config = dict(
    n_layer=15,
    d_model=256,
    n_head=4,
    n_kv_head=4,
    head_dim=64,
    d_mlp=1024,
    vocab_size=2048,
    activation='gelu',
    norm='layernorm',
    norm_place='pre',
    norm_eps=1e-06,
    positions='rope',
    rope_base=10000.0,
    rope_fraction=1.0,
    qk_norm=True,
    attn_scale=0.125,
    bias='none',
    tie_embeddings=True,
    parallel_block=False,
    init='uniform',
    init_std_qkv=0.0303,
    init_std_o=0.0303,
    init_std_up=0.0303,
    init_std_down=0.0,
    init_mimetic=0.5,
    optimizer='muon',
    lr=0.0024,
    lr_mult_down=3.0,
    beta1=0.95,
    lr_head=0.00519,
    grad_clip=1.0,
    warmup_steps=0,
    schedule='cos',
    final_lr_fraction=0.03,
    batch_tokens=32768,
    seq_len=1024,
    doc_mask=True,
    train_tokens=190000000,
    steps=5799,
    dataset='wikipedia_en',
)
Each number is 500 + 25 x the weight over its row's rms, rounded and kept within 0 to 999. Layers, rows and columns count from 0. Numbers have three digits each. The size before them is the row's rms in percent of the matrix's.

# layer 12 MLP up, 1024x256, rms 0.117, rows 903-1009, columns 0-63
089:504480516500458501479492541462483502541470518485521505453491452504505477510497530476490475520521497540496506512501503490520504533523515495571462448491496540498532502481457498484502489483511506
104:488470519495505504473529522515501482526583515498526494466487491543483472538503483527518460482463479523520468505467505465476506483502494496484551494513503513547531512502495522563500521527523449
111:512536521510526473455528458515511523495425505477509552508518491466503511521522516489512479489446529505459481533466530524460464509528516486529528484439524509450505466484552528505498533500476471
106:495508495469485456465512555500517490564510481458498553462498504478501521528485522534477466499503498504472458514481494472458505494547518522503523534519495488538497490506523502512467535488457504
107:514463499479493490482530498528477512514471520508519497508472480491497490502523503462460550533490492515529476485468479501526503492532488500458529456449499469518525482483517466485555488523568483
100:502531517478487520521504470510527531526495478496542497495467502544493503509503513470520477489501511527496468497505504465511541514510497481478550483442480495502574484463499542476519483460533540
106:575459524462518498494491431489547453486495513503521475491517453466500491500503502546484485536461457489492534493460457501513488534521540480469496493484467534486527505497467513512526521510495491
101:537523471504523494496465534480477491507516534500527537501485466480507495468517491509463532539489511521486504428509489484488520499511552485517538480543483507479545501525499508503511544539493467
100:497511497510507514501489483446523505464511461472526499525475507502482529504494513462565479459464489516487485480463494474505508526521460508496468501475503528477505441526460494452488474471525504
107:512474542507513522529528492510457535507501480525507488506504515489534509484473505498488527503514494527522546520528508490532531547469517504538467522479505476467471494505493504514478522454436448
107:486533518474478504517485480435546516480509481507526480493511493516505526502456515500526478505526493539487474474516507472499504527483506486473532517524478509514495526509511505485535513456507547
096:509542457500495503467518502470465543448521499560495491496523473470518509501523463521464496506529458478526542500497522464525492556474516528536456486496506497478497496534500532464510502473472503
097:520537519490479489542472548519478486514495460485541465479489489512507492512492572522517502497551483524491485484482470523460482574507498480495514471486520487462529483510478482494536531523485465
119:498537483469508523475455473497475531550474507471523520518544558488499526505517448543483505514485521502473541502535511494510551473504496523457499517496478464534511517550491509531499464472453451
102:469492490530487521476521483486473516497511531468525503506485501481521481487482525515531511481507480474486453526540467511490503505472473450494567495475487470457497523510510503493536533493511466
094:472495502471507491448514463535516525540523466498508498476490472512529463493469510489512502541500553518496496465500484517487521490510513429482491489486532485520539485450487510456502502499567473
104:477487522527506490481505489479504474463545497453511486506530509501507475475470489536509527490482460500523524444509493476530488491487499547523502505491495548539513489442478474473496480467486499
100:482516504529497506497463477507516504472481515466473492569518492477575474511501471507509498489526504459506460492451475520511507503481473477531494468471516532538491529495535499503500516526471517
103:464531465517463530535498499479501483463497491505488513541488523513497504486512499492470491525458464538485543482454460478521558491473474506481530506493491551470512487458506485465458481521501491
097:487461469506497496494478503478511473513490520500465532468483460486527545475470494524553468463533505527474479502514517519518457494518489508479520495522440491524528497464532532470527479512555510
101:518481487526519515475503512483489542488495502502488510474501490515512475484531544528433476487500491466525534525482480521472507502504507510480498526492541527457484506529510511481498508518489512
101:533500475518528452552514504469488450504504519456460487495477494505528524462483502503480484503501463489492477489525491520495519548487538532473507474517503534496513537497504513481522473503483466
100:521495488569526459496492496498498490512429473461534521515518493504519473487490470513534493506475506486466510474463501452524489518494494535504528509519461530516513495524501512509481455505512464
102:543479471525547500509504493475490451533499525456496478493471474517517504476519524505460494509542475533473494479505521513444518507498449455492487471499557509473498523499484508521527472504464475
102:458496492538484477523470501572526499470519466453517507489504477493485483541512483521501500512496507488486507486490497506543517532476476523485541496513478489532552484503486508493530484526483482
096:480497500500539528474482489485513488478530475474522503518503533511480536528525486481464524525473531537530497541493500506529449485507529528472501522494497515515507528498539516505476498492522549
109:490502452490492506501444482502470500502480536507508527499463523510466515507497509517528470540522514479515499489504523511505507519507494508499498489462511480505500495484508482490551536499508483
092:504452486521510496478472513513519469499525459507521535546509530452514471479458540492507510499494499498476423551497476526525511494513554487485540491516512506470489512546471473519498426535506495
094:475515503533529449524503519473551455488500510501523470491502501436492516487494512494522499510480472515518456503489473498526504492535498528491510492504522467492473504487513471490557523528516477
107:505475470503523517485499511510467485483551520510493492542485504527501473477482545540506503486533470476511497532533513487513569521522488504512495535475509496482544506535498496495497499543531530
094:517506466469518569485508470506507520523502498472505522541566500468525478490526492500513462525503516452501472511512489461516531463478509506512506467462553507537514501530500528493480492527484503
101:486449487474519529508496494535499500513499497515513546519522463558487532534505477515461508485510488500496489521519482471519481517486518500475482519504496520520502498530489467496515522476532521
102:518542493521484471482515512505459498487460486518488521503536526515491475480517459513539485525528499484507515519509474497525473452495478499499471551503482506488525438507527480502478488457481510
100:478496462493469466506499491471475490534537482500488511448491460475518462546483529483509497447444520503520499524467511479527502505466453529510494516511462499511508474513522531454515472460548490
102:504482450483511489519506455519503516526513542476521518491465508526515518509505519480480484471485502512499463536565490493520519530522499489521532542481500480461493491501501504477497513494518507
099:517491527469465455529434505481472454494559484474545475491539503514510519483468549476488474500479540508490490523540533479457522513507519525545545533510498510513489455526469466473522507501517459
105:480508496522514501494479516466465488500513512510476491533512504579517499510505464522487431516525488477443473506498526457502454487519458497498497505513478540538481491507523494513468470520492486
088:471528524502513487508477532484520497489520449491505503502489543542493530490520520476491495473496513487490498550459496497510535479520454537470534470535486502534524491527521490501549504525504451
104:501522488491473508495505491517519522469484449463480533511527510491535512505481484538518520475518478510523497506541462555557454485470486473520467516464546498495481438460531525513588513535444515
106:497482502496529529545525515495501522457491462517534498494499513495525463503505524571551504475494499479500510474505514535439524518457505443503475514477495432490483523574529470478518496487486505
098:511486466474516529485500484492474490521507529554486507494504519438527484525559485507514508503498474484472475509492535520518505525480556483512503467483472478504501491470522477470463511487522505
108:547533519485527505488524537488499508540492490558502492541519470457518512495499525497517500527483488530530532525532490532494447519468504498522482510485483485489509554515476452494543506535448551
093:485478504517431455500498501500451558482460498502516511489533519481497507497463539490500480525465530509541526493511495481502486460489452545488557513506532466486551476478510527491499494501519484
108:499480450537534502574456494512494483502486475488509516493523496470553487493493469511516521491540456555472473478505521464492507530473455480485505535479473477485479499475541500507443488517505555
102:496487526490491464519499496518506506501511495435560526472500501481475506534520489515516470482522506525470511498568516492494589486521488508487493544506492508522476496495503518501503439503490507
098:495486492471494522478502514532537523498545498489492509516508519463524479517495531506521530484507506528476501485530501527459503492501500506527548503491499493512519494483454523519504507569482546
100:499483513484473495523517530457503471532447505472472514500507503550487452495531511456503512524509465510455529536484520491487486463451449496552560494497530507485492468480489496513512510514519490
096:515535527538493553464467466518499513499517450514527474460486511490492493480523515512475514505495553498519475502550520495504505462500476532520524489501555509483494445501499499504506531438492505
099:535503506521512545500490479541507479486517536478477517458481543511532520496482499519489489472464539522509496493544514530516502470512493472475475494496486528467560495517523496515520504505522485
101:534497502495486510535491465459528480517461492474491507530506499509480515469484522517511513509491507511479527525475487472543446535470506524525498530450505494481544482536498504503528546501492502
099:517488455494503494515483548466507457488514525548484489455545456517525472546504495533537495537502508501501503473490485473495482545512508493492510507501496454500478550507497524503469522515517459
110:495551514522434518504497483496488518476448421536456489488571498508506518512517503477534493478540520488520484536516438538490509487494519502484525507511512508538518525531533507491497474490483501
096:484455498518510503511518497452474516526477500464494520442570481497507479520495479517510491525475486519503500491467469501489540547490485496513475478534499481481518527497503487495470513533508489
107:511477486485466518508486515507540449542525513539492494495546509517488484492504544507536499525523459517486492540478517503512514503512503462470472476576497511560499509485520476488519513492500524
094:496469438501463550515468504530473472472450457475510458525490499473519511508516521526483441515493527550535468524517469475507491456510533483551492526480516508492523454518497439483498475476536470
104:498512482500490537472492519476471487505499488480487541504515531505505538488492522480501485490518503485471490533534490519531481510508524517522530503515506570511504502535468496515527471477518539
102:472481514449485515535497507491519510501508528463440520524536481495516446489507530483487496466450543521505512471525501532521501490477488540471512512478495470487526516506481499503482515485471482
098:530502431506479484473482526501507487498461511515546475485521496529514478490489477504524485522497482538438514510529479465467481534467511530503508474518486487528525472546505505491518510533508491
101:475535482495487486456498470500502467488507501473512541535550533506534469527497514495518528498533489495459520440495502470486490493546478492472523495458450525507516498453499528477528500554462512
099:528545516517503482503476524530523509512464499516540490473467473486497508542524512480515530526488526499496536509515450476513522575502479510532464509459483492474536508530494548475470521491513495
101:487524472486500529486499492512513468475485514534485514517472534521496504491510508510563500471504493491487469478495452516474518521441482475495522480506499497525499519488502509513510476465496509
098:491502496533501525523514495503506485502465516465473538456482492503519503514493520504538523543490488525498541496504494509533512528526494499473524484524474469495500550497497538516499499515470524
102:498500508514486502490480500488519460484538481493462527503529485519500541512454512474499480471513539542505497492454535482490469481505526569479505485473481456479531499484489508489505493502449545
097:487510503448485499498494485478496492492496508517449537477514502510461524482493480495476489513508512506493544540442487500507521491529523503518496504530488541507510500533508475479479519513508533
099:472463518465498517456481469481501486459515468516485493511527469504496490539526485549529503471557517514496467513489496478493515501519471517491517493500493479487509480569491535513477549517480457
101:502483500531504502553511460462468490505493497517480465513533480476498530533514519484487521522481447459480534453489507510490490539485554514458488536534457467514528534470559484490480505478505541
101:536484497514516503507562497490489487499496504478546466481463521494479511497502505555483489513504492515499439491481490494519519432536485474523507512511530503500539502529515548536463513522488521
108:492534468444472450541482529512490521538509494545549451513514470441500517494505507490519488491499502507521517516502465525510515464553510505489477499526523459509500487492501494463495454520521489
093:526533521476488511535493483493453499503529488532519562502480500466534507514524474519501499506515485527531486459521469476512537510505478501526499500488495496443479497529497490510482523479494507
106:528507466495484517474517504505544540446474510502506500495514462551494514508466500511504483528500522474547519496468466487488517480509510477486461502504491491472517508479527484522501501513504477
095:510500488479523488506510504520478477507476499499483543499534508515519541507530531484472474527510522527516510533492486450459517538504520508504502529497533500481524471458560500514501522527495519
102:533483440469513467471509481449489480507462483488484505476537453483487517495494504493512500439493520482494463504489471516541501525497515548478508523524500520486496515526511507499499484480507488
113:498482518478486512506488475515522491501541470483490471509486487476478490522535467483531513502497488531448497530499485479548506519490496523489486525527472493492492477458503531514521534475502453
084:499534513511512472510512503474529470535487489517459532508524527477463446505506471482511476456477533539475537507482471507535492458471494515518500514474488466499457542509538467468508470513506515
091:508507502524490487498450493493475507513507497461506474499474532502503505468535525480471470543494472528503483515537520513490527503498512533488519470457497502492524494503512482438450507489511457
109:502534520534510483486496530529448494499485480526504511513482488469490508510531487480481540535535537509490488536522495455558471502499471526554500478509496488545448492480468471478463479449485524
099:576518457506502517488502512484459540496530534528505522528471499496497523502497511511479493548493478500477522493476478498469472460498472483525544486518489489466479513473500495492480499453481521
095:526506523532553529490497483463473487507499528459505518502477472505468520515527531532505488517497516501502464477448471489487442516447492497502503544519515480491495487475562482498446473521472470
098:514534512503487482479542507501514474504489470513509481524507458508530508467515488529458486488476478496511504535464490442522517540516470552487510459476476518468512456508539535501513450527468491
113:537478535494504520543486492504519482507507516528480499473516477467497501562488494496502462533505498493548502484504491554484547476462530495508561500493509534525477493531472481470505481497483495
100:515489480485497474455480496494470520493519498523553496486489500480520521511437511455516511484477486493501488507526531518497472518499456516492511505502485514487576468483502508484481473462498486
097:527514522514495516457503535490521491545504527512448486477543575484547528509502475474474482516538492518519440498484513456484527539480506517491517446503478495461525485502461517511522525515523475
109:482475520486484459506523470502454490563501519508488500471541508508496515541491466536512490494545461514497495489500470504461504506526475466507527533485505523486477479495452476479491511466543476
095:523501509513481562478478506522498488546481487480485476488567497551488492504510516487519484487495448528487498498525533511504488504531477476469533497545498506512517499480447491490500488490494496
102:533488518527515496503499529463479493458456481473458500503471505513497498539479502524475529488469505523493522511477480492523479537479471506482514526522485497528481482480554501482485561471547467
095:467482458500476527516434530516517506491514523495494483524497533437489501559503523500491505531537519511474490521457496509509512473495537513488534463543498481529457501496505522510522491507469480
109:519453505531540499534455474437501515468486455511487484476496506525513489458535485507482490516491519523496472527472445528473520460485507485531487463519519514477527463539522511485499519503487499
082:544458493500468519501540532487488449509511485522511474519527501497505490494485498511514470490521476523479482491479502470514475540494531480497525491489504508516478498516514505496509521467474512
099:514521507466515507451471510509517517515525497521538484514478514526477462501504473512524514470449519499512505495457503506479503520506526535493497521492452522507493453471543457519476528475475538
102:500475515516537494504489546520540478495457502518519501477486483457462493561511554517516509494500476488551508510510508503519508497481491518466532460467513479523490507513528535468530505516537486
101:482520508544478532560514503552435484505502476514450497456492510487463507497463507521506535504506474490523470445484514480495499494499524481469464523513492532497522489508508490493531514537471458
110:511527521497484469511512521508441495511536519543456485480467534477505465495503520494563519502496487481514494491492457495524508534530512487494493505494495483469484499539479496498525537462520482
095:487462435477509509503509535494528540504494494517519472532532551503491471510490519489522539509543481503484494450498515482516507458527547499488509497476500511521501480497484490461488502547521459
113:525484507511454523515503487491497484488511541481470516512500477529488489460483453502489494493521437586485513541476499534532493498502504509489486507482540531509484466507521459467553472524480499
097:476473471480520489511440494539493511508511522509474493441551463494461529513501482522478500542547462482519532518488499471529507456489528510476503508517515523488463523470534483475473465507509478
095:507483532569491516506515515524483482517470559475522506505486480503518466500499513515488483497495461486503529528499480477514493490500507505502464485472484502540508536545523483481499500473529517
104:476522492512499510481479486495485516501493462482489432499533518457502468490524462532518524475490493535488504468450513517508506493496477496506510479463458482508477544537463464499498523468543493
110:508527500448469506485500481501524472526522513473487543527531479472470517507498462538512507518494465527489503500507468487499517516478508531477476495517473506496477507509536518472454499482515526
106:468528510531529487468482500508480506495515472476516523498536495483566471515481447520470535504489478484499496553492459492502507521513531487500476499472522490535517481503538507488482508535497471
100:537523484512441492548513507510528494537489477504515499513489482491543523531490497511519484543450480482486442519467518465489505485558510530528466439486510480484487498521472505428480473496488534
102:487508487444473471511518491517482509530499512536492534530511497500520533515479494478465513492514469523472572473507511494487537489460469437482521496564488521488513508514504485496524495481539508
101:490467446496483498492506514502525488531507508469508485510481468543488497520520494487527510470471494508526489482490487556536466481526527504493498528474463454509485521506485507495517443511493471
098:519469513510486513485503510491514477488532505580486482471515469477466483482501489542507476486479511517473510489561508462506466487518489516543477517485483539500521496541551547501518469492527502
106:525488500476459538447483516517489499530436490494502479465539487485512503538516493474486528469530468507517456500482521548538467467474545497492463479474513486512505489508495483504482512506522534
091:576491477513514453547524530498523522441509505464508493519498485455471499516487513523542458505549491493497475504483514503508490511500498523513479530536488501514507511528498485550499527510515507
114:485438498535546478560468457457499535513470492505505492480492476521500498529540505472507534462499481528496464515531498457459530467476518496480504529494531485467525526498550472485499516519478460
108:481514516470477502485515473521496477500489492501572517504515536505479510520468467530508497469487491521505495421511494460543494491530480488533510488458517492472517529515499549459498515534472498
# layer 12 MLP down (transposed), 1024x256, rms 0.383, rows 903-1009, columns 0-63
087:497484528531513513525509511502506510533523483469534517512530495526504512531526502520475469488515507474472506453510517498478489515541509482497489432513462480499467486443508542446485476483471456
102:517520447540533510469490489489523500521467500529508503519529462500453501490508450466514511468502514535522550520474488506491496519524494496466485499477527492497475495530465487468480482500515481
106:496467476479460517484546497541517500477493449483468521528494526485538490465516466495509502458477533520480504510519529486512507507485528488470517530461466508457476490519532511487512515512515528
097:464452518464490487471486498503485486525487465513492450458522511528482439500477474515493535474520554479502564480482537480488476498469520499492480517461491482535519499513499457560489524498493487
099:484474547450496524535445499533503480549502507490525461525440516486467469500473519527480497521504506525529494508494523534481535499509513480511498519535512469512482475518475426469528509488529462
101:511492520487541518451508484485524469500465526496471475502532457531506525550480490524455504477490478492511554490467511523515492541544529474502508530487469515508473470446492509486494484515527511
100:496478452502478502494475505519483430544504499523569452486489500492469476465473475473558477482503468477512503502497480523519534506501530460496525496506544473500533513516511519490461494513482507
107:470497518497505458498472482513522487498483507497494521502556542481552517495494501536489520496524505502507489518472534491515460509486468480492493447515572484517526490505486508488518465433521498
094:480467494504477529513496501507480488516476515550511526540511510466476503523507475482462480538476508446504472500502523518535438469463542505551538564511534454514526479530503502487494485430530517
104:472512501459493544481471493483519463477518470531497498495518577513465500508437477513496514510557470510508528492547502468492491469501478473500482482511527499560529478462525490537468499509543490
106:516495491500551505560516467514469544512464492503498527524482545499476467503514489500489497486494479506558462510481545503480461466478516484485539499548490516506506483450517517520522518524506486
104:457483510491503457542498509507480484492523525540520466474511500504526511466532481505463493544493555489480565509524509526505473445507491494502493472497523461498521511491507555493469489512540521
095:501500523475488520521505504500506504525471495537532460495478438521514564477510501503514503468476507484487477475470475476462500534481525538521518541513465502540518458488486479469513513489511519
125:533535472473485489525484475503503511515513508469518498555479485516493493466513499504477499479493539516498546489528509519509539481516519529442480518470516499525530536546532469513497502473482458
104:462493490444487539519498422483501504520474460450469473492512494501524504476483469558493542534489513502493517485539502444512496493501494479482469498523457507509465481508479508448503507481515482
097:505508502508505443494526527492491470488488502557479498474476465490480509524480513459496499517516508510485455555488524492515504492464491531482461547497486530555499487488558518523488514482479486
104:506541593500493476509530523522490499529509455554477499497513488492535498516517529507505539504530490492551508554470500475495502467450533502481506501527489494481495513494489492487518518495505493
098:484439464511480472486500492491547493525502476528499508496488513460489546468519508460524485504491529531444470498464512504499498488520527514463518500519498435502440502500444521464492541530499508
100:459529485496480483468520472471473501447522493510516474500444485493473486509470500510554475520501504486499489495505540481531432498543452481515487479500518486511487539536498494519517525508500520
099:550510501482521513511500520488471516515485517454504510475491483461469530528488493527493493520508505432474497525474548488488486450495529522502522486456550537492490493487507510491519477490480478
095:476530493523475520460469515490526481505470485471475438508524471498520501507497492495500535477536511540537486497517501483482481516457476507521474501479503528497486464498467519497470494523505548
105:478505497498437518481490477452511510524529532484500470533537472469519504467475461518496470531514525556533424504497534508484487543476473476507477507493497547483526475447521493475503540474513510
099:483487470513515496504514557545489517494483494541500520494464533504471452492526492511504498512498498498520469500505507500483469477503511508560485526530530512514503545496496493520530487450499506
102:472523464459489499492486511532503491508492494462530506525521504513509500501478504519491499534517515502492521500470532514500460543533470515503475469511538490503505497490497543514546472528517484
103:462468468473456506523515500491468488521524499523496477505511520530545513468520490493502469514491533550520495522497533487523508482449497503495492503523507536494460522475482498530490539457545497
092:489509495527471459508533507515480500502528480506487535463510492515463468500471570519524470508509479436493504500511488546474489518532510496523509475489490474512475451495515424499521506457456482
107:530545519514475502478513565496495498479520512490503509520530485505522477488481551495497502486489462467465479532468509499481482490495535505508516512513500481509507495466482497543495475486491530
094:522491515547511542515453452497474525519461503481487486494455502503512511512489525496487477544501525500524526491456511499494502490477525513489478479476519476447517507541476507545525501505470543
091:481507509443494521519534551520489508478527536515474513498479522512482497496524503491529537486490496503503510513515501507489471538499484528495503500476484457452488488511447472493517509529513476
104:465511542514490488531460459539499486474473499469494488513499488463472481539455512520523458502495500520474482470491515508472494494489516470506455523516502551482522502499505517537557480477513519
093:496504536493484486483520514520499515489491483536495538566510509513477532537507539501526503470490486490519494472456511513424483515513505491502488526529461490470542472517484498487459438445461515
104:488500475588530483483491477534471515448508558515512458495488484473547534485458503512506495506484519492489515517484445530543509511466495513522500490502532466494520471507515510435456520480497497
105:470440512577527489493509519537545474495465478547530488518525532473481508507513460527462506485483488506485549475499527497504486506522474518500486485542511483510511497483525491491506521518474509
104:487493511503459462502566538543522455465549512486572520509534539534481518494521512547481506512503501488515499472525469512509464476534516495512487467484545491496451534511474485493439518520478495
098:484461463503505528513485486504533496512491524532437447520524492483493518451503511465485465539519496545518509491539497578457473504463506531539514506466492514448445473544495475477477506524496501
097:485465513531503507490483459567517505504465480520492512500512469455549534514465482524489439513478478482454511520508485499515491516514498484494530454481520513468482526496462487467473488452519489
109:500487464466497516520543467483515493518481503467447536485510490473462500528471517478523470428522543517519490489515523492473491486468490462534465448490478481497511549539529535561456521478498543
089:482498504505474530437481475506461523489478532441503515500473498488483491514504501472483502523518489522493460507471536491485506496497493483493490531480473517496465548509488465563525504491538552
104:494476506516526460509485505460522508505483513561479503508476499524498489510559518493493492481474507461489529482516462517520496531501510506523517457488497516483469515528507457445467485486478470
104:500530513541514502496503513508483477510498501466467485542486462486502492489517497472494512489520478506475499508477513514488506519500458491543491487442489467509488482482473546505506484512505481
100:508498485533488545503480506529519481511466494489518498502510508526520552489553541494481514497513494492485486532497498538516534488526488531456495502488497518515517493516500489497467501457462483
103:454490502503524521512493530498519502461460477500479528498525504514512503479512480529520501500539472492480487543500484461458485561479452513476479537526467491488509518484494491484472512501485461
102:506541499502525507480498478496510528531514509467465518486471474497524487547535480538499491502522466501493500521510502481505499493511539465534500517465497505545453472507486481518555493542510503
103:529501490545449533496507529538501501508528486491535530515484492499557513529518445493499497478501484507518493479501538467488471467457473525498473504511434507495509470466476483521529511526499486
100:541528508497525559491468523508526484513495468494514512515518491495502479504514509477502475455465481481547508463481485497528479480447511504508524498489497497527535513492500563531430487479530496
099:501493534483503522490528519526533527510542466516557503478507501480456524501428493487503474521498502526486464533501530450511490477520467512455470529531504499484469499550468527499509513488526484
096:501504490507492480465497463485472478522538498470487526506519493493488490546483516501506501489503495488497475480525466512494455517504504466492494541465516512488491488553497540456518430501470493
098:492507482470450484502514469514469513480485472470484473466467489521520498538495511479558488497529524502472543484484502488502521494503497462535454524479512523503513519467510483462499508493534478
098:479518520514453504512510518514512522508558511507550475472481519516487535469484496478486491558531522469432536513483480481495494488496483490514445469498520504500540546466510540505487512527464524
098:495499510555470543498517527500474508518488524489456507468522505503503481508475470496525512502501498496520494504489514467499497505503485490524457498492489503494499510489537494470459499531486531
096:534498489510450519448463520552454480496536507430500505523536533488472512457479526501494549520510486511472502514516488507522528483523490518517523499482454501544494494503476481569483481508501539
117:497519522491442482496522520513490467476459517464478514467509520479533491501505500497511499498510470474512518529521490537488501524454523506488531557480487448554463453495468498591505484492485492
106:494537529493508536482527511510491519506579530490504507510447481518515481500528479461504505525538456505472495526509464504482524485529489520518492472538459480526460510495514490465502508509510503
107:470468527495521514553525504507475513524518505524502500502469510505487458542468552509481481503499503498497544507472500471482470459466490497458498526518499479506491500509445501496498500467521468
094:489487529537482500487562508553496506492518481505489487523484447519521495513531473512523492476460495551514493495495516528492478523513558511521501515492512519518520484522497497495491526514462493
106:540537508516485498469481434523501499479500494516530490482488488472553507551506528503511547460541447467521510499508517473498472482499568495464476489465497529522484512529502477457504475500516499
109:498515467509491501507512473503505491459485482505499484477498477485501514484458486498499477495509474503514508513471522530509470537475508528498432453513516450505514521496516474550513544482525489
097:499553503495466487531503504465493485489520472519555499501506519526485461493511487525514491496506509494484538512492506480510524531489509476537518455458523492487493508518484485480490428460473529
106:525484504520504500479502492484497549493479453518491498536542486518452498483497486499523510512500535549509438478478494516473478462485477497508510550469487499503508468522487486474493516489445571
107:472488531488499478496460484508478444528525539492494472492508490495510516509500550482520524543509475479539457525493522521486477474523524510523518498501509499509517494496483499541507477470503448
106:496488469544472540505487490488511517444517490484503464536524504512528546526508496466517459490485514510501453547512541476506515480475558539529519499487469509444460490514486545495486483524529501
100:464528492460541531522480473528533488475484490506508533456497496496533518466527500477492510520487559477484493537500485566472486503494470498449515509515535508502496474473485495512473471499520490
094:494500494495466467524496528496519515548457508446498500448476501468474479545520494506515541489483459463505502471469485468497469506479494471491488536515484525490487492484517514474452520536502521
093:497518493473577538487489508491486527452506481493514527541490550486508494534485499530536512444470474516497502478527504523483504507493511434461507492452522515485483523518513514461516447494492528
101:510506517506493480499482498472481463457466533487483456500522508458451463519497487475465471500511504482515531505527521492511437505513550485500505455488547472511503526519512531536491519540512522
102:478512456508498510506521504479528504449513506510502524555519509473485470505482502506485479499470502497488482448533528457511509501506541508504497489534516516516483543519534512570501465510522509
116:474507536497526494501515503540505533484491477523496493505464471549483524529525542513471522508481528482482542501516490492530482496506524524486482521506478527496519453525477472547488485509482522
104:493534492506467514516507498522480505481452474483497506483506527490476500506523479511493489488494482495481512475503479529431553533487492531471529509525495530489524519503486512498509472483487493
094:528510536546458512516519522538445483467480506480470524493507458511500474510496449496475472528516481503468470516490507541477537484494514466520498522480543451480525515497465446555491462500445467
096:484515524527505490518487534498524528516514496541523527500500494532473470486510510495495524520492453481494517499473451489491486524501512533450511499488476495503457481523518486515463481516471485
102:511541522456597540510525532520524520504528493489504549507488497510468483463498470473547484525537467517527495532499451522533514508515551496500517493492480526462495529519451509474451487499520477
098:511526518475519509474507549517513525476488470479461555498467512495495461500469515476527534523489527491494480498496510495524490518498485450470523507479492493495529549532523525488507493530505532
103:485523478515541497494492516479503537501480461504498507489524501480506473469485490458536524520515524508502492460527519489456488538521477493486482523517483486483476483466530518514530532483530487
086:527477536492544565489499491476479526546515521497502474539542461481466497496494504498468489517489469484504493486535469508481520530537490481509550488483501499506482464499469491395461456509535495
097:517493489472497473496468479491503473471533461548492472550500477527505499515460492474488530502463534497442529526534476497461509545540446490493552507518492479512471501511515498493516512486493500
106:500506465515480574525489527514451468518503516464501493542488479461525507488491507530513483490475526489535487511509435496503498477520489519517470511514530506470468468512495483524509532529522492
109:483519458493539542506465475457508510521483554503482482488484534504518510505466514485482533521568477492454517468467475486460558511528485492488498462474484469504453524432539467550474503457469499
095:472492520540458543493512457540492508517474532462480467509458502514472526539538490523502489501531512515545491492519527501492465537490475504519486533453502533494489502518448527498521525484470517
096:499474506502506482512513458520515512526503478488448525499511488496496494533479511488516545495504514480489523497531482429530527514489494507510528435530474517522505506503527493539517482492463480
113:523535488472527523550517509455512490523513521459526466538475495526490493535532454429487475477513530460515457506518483510482511494461495470477486510476494532505491478474455502486521546453479511
111:534518504492539497523504446484512506488492491476517466544469480500495507529511512519493560506493528563518476472482507538462493480527498518493521484520530484489461512465497471508548523539511536
092:521512449554434485488483495517500514499494502515505539515491508522510490530502534481503496495511512542508523480524465478503495471522542482525492491493485506488456478482478541514528489549536457
103:523489498535466517539518508468517493484498528526550493483475511545516486544523503485557539469502523481468481491569485479487555459482473490507520522480475504499498488518529485509495503552471537
096:514485505548532515467510511465488464484496538523493557519506525484477489505524463509488511462471512535525500469478499499523515477495499455466510476518513501500488493501516509491527511466500527
101:434458520501471465499472520517484492508491558553536477498508482481545530473533489531510485500512504474508512487501520495482491516502492467498468489497503523494522526490520496535497498505480462
092:524493543490510555526488516493466557502482522526490486493460521491442531496464507480517501486535473542496459482482517490466479506499506500490475466510499506542519523479498445520539462494491537
109:503497491485485495509508515478478498505487518509511527446453484503494551538495497527421479467508488518506529555507547458536479469502533487473456483494487525434540536515526537472501492452499466
082:484465501456504504496518495520478507492487483476522507527500470498480477498470468487517477489468489478515504503539524501497551520496477492484453529525517483517433537489476528540502518489522503
099:491515512454506480489459506474500520455509524506481497466497474491525467520474543504494496504479472490494489503469534538507514529489461510527570527535523486481499478482479480487519482485521526
092:528475512501499486444503489506516485477515535486497485482479468519484542505491487516502476540483535483520497524495479511484524505537481498512545514516520486483549481467492486448485479506549518
095:515501473463486573555512477473574514524513475525530546563546529515520494518499513506534484508488537432537486503441529527469504511498516543512509536479492472516496508505500470492489496536539496
115:526499441519478505458501508537546479477485494538492494530530513499537496514495496477480481497513557456487511488499524439457501503469523501503494541512553493508488476455501513535495464441488484
097:449528530512493462509505517562503458465511480474466484521463507529515503492501504473522503489513504448491532484528495505509478512506487485489485503509491497529529517546500482467508498444521498
113:511504528488445517489547505426485507516510500492509490487510452490570458551500481537506477499544542443512537493482489530483475509470562477543518505473497502523478495447496521494495469502474537
090:528480493513459485532522514501507479484500499491487497496524516512525528478494525480532471481529472502496467517499495518534466556491460503500517547482489524498508488518553501502501479458542497
097:542525434509441486494494517467527514503516491499508479520491525503512522519511511488497471527488520480490496528486496499513503476475488467474497469511511483516479530493494491520488461508485464
102:505509486491557506542477469504508502501504499456446591534498491497500499500454529527498488512496483482483492473472489504517492466490513495508484442514493493482474507514480502511473512542549527
103:467510498514486462504517478487503513488461526466536490485475519512515536495482486572493531516499489508456517503479526505529533544497478521513495487477478496507505485477455513477469448489459486
108:475529511502497503509526480489507502517535541526514455495494485502497473540538511515509495460475493474467445513444506541460491510519505477517455464519496509488499496525438450498487492484448539
100:467464449476491543494524481537481504502499498484511498493463483582495483448495483480524498495515562493532535521498515491481484526500511507522513562501496529502507514515470499521463521490476473
107:508435520535500531409531505506506507516507508543496471446508512500444480499491478437568481479525461504506489478533526490533502468481518503494481508482503458480444495510499473515462528489482497
107:508553474496516519469537467446495482480519495524506457450517493477492497521496431467548525523531518449520492500538486487513489494527477561514522496510504518533504515503509511523503524520482508
108:547484510478524487540501499525526482503476418500508476502447486500454490533544500484484506507497475473477479521501508492499507485482498487549465496519496455492530507490455525539521517488514516
105:514479482492477498485498505483499486526467499544476495497478508519532496464487455519488474526476484543522524499485541499532545549538469481467461520534443493483491515497543443502485470452523451
096:504503536506512482507525529486510479451522457493504477494528519498507443513519507467505454489450534480451488477493506508505495504504513527521468504524483487493492539514498547518546509528507425
116:466510460498510522480504494504504545471494412502519504520532474498518459547466510491492472498479475512532521524498493496506494489521466496464509523534552448532457456466485516511491517526484528
111:499498513506478485510458513465517537485502523472527575483448487508509478484446507519531500541486473495528500482506497506482523471536456475486471481504543497510482506511493488513510519497513486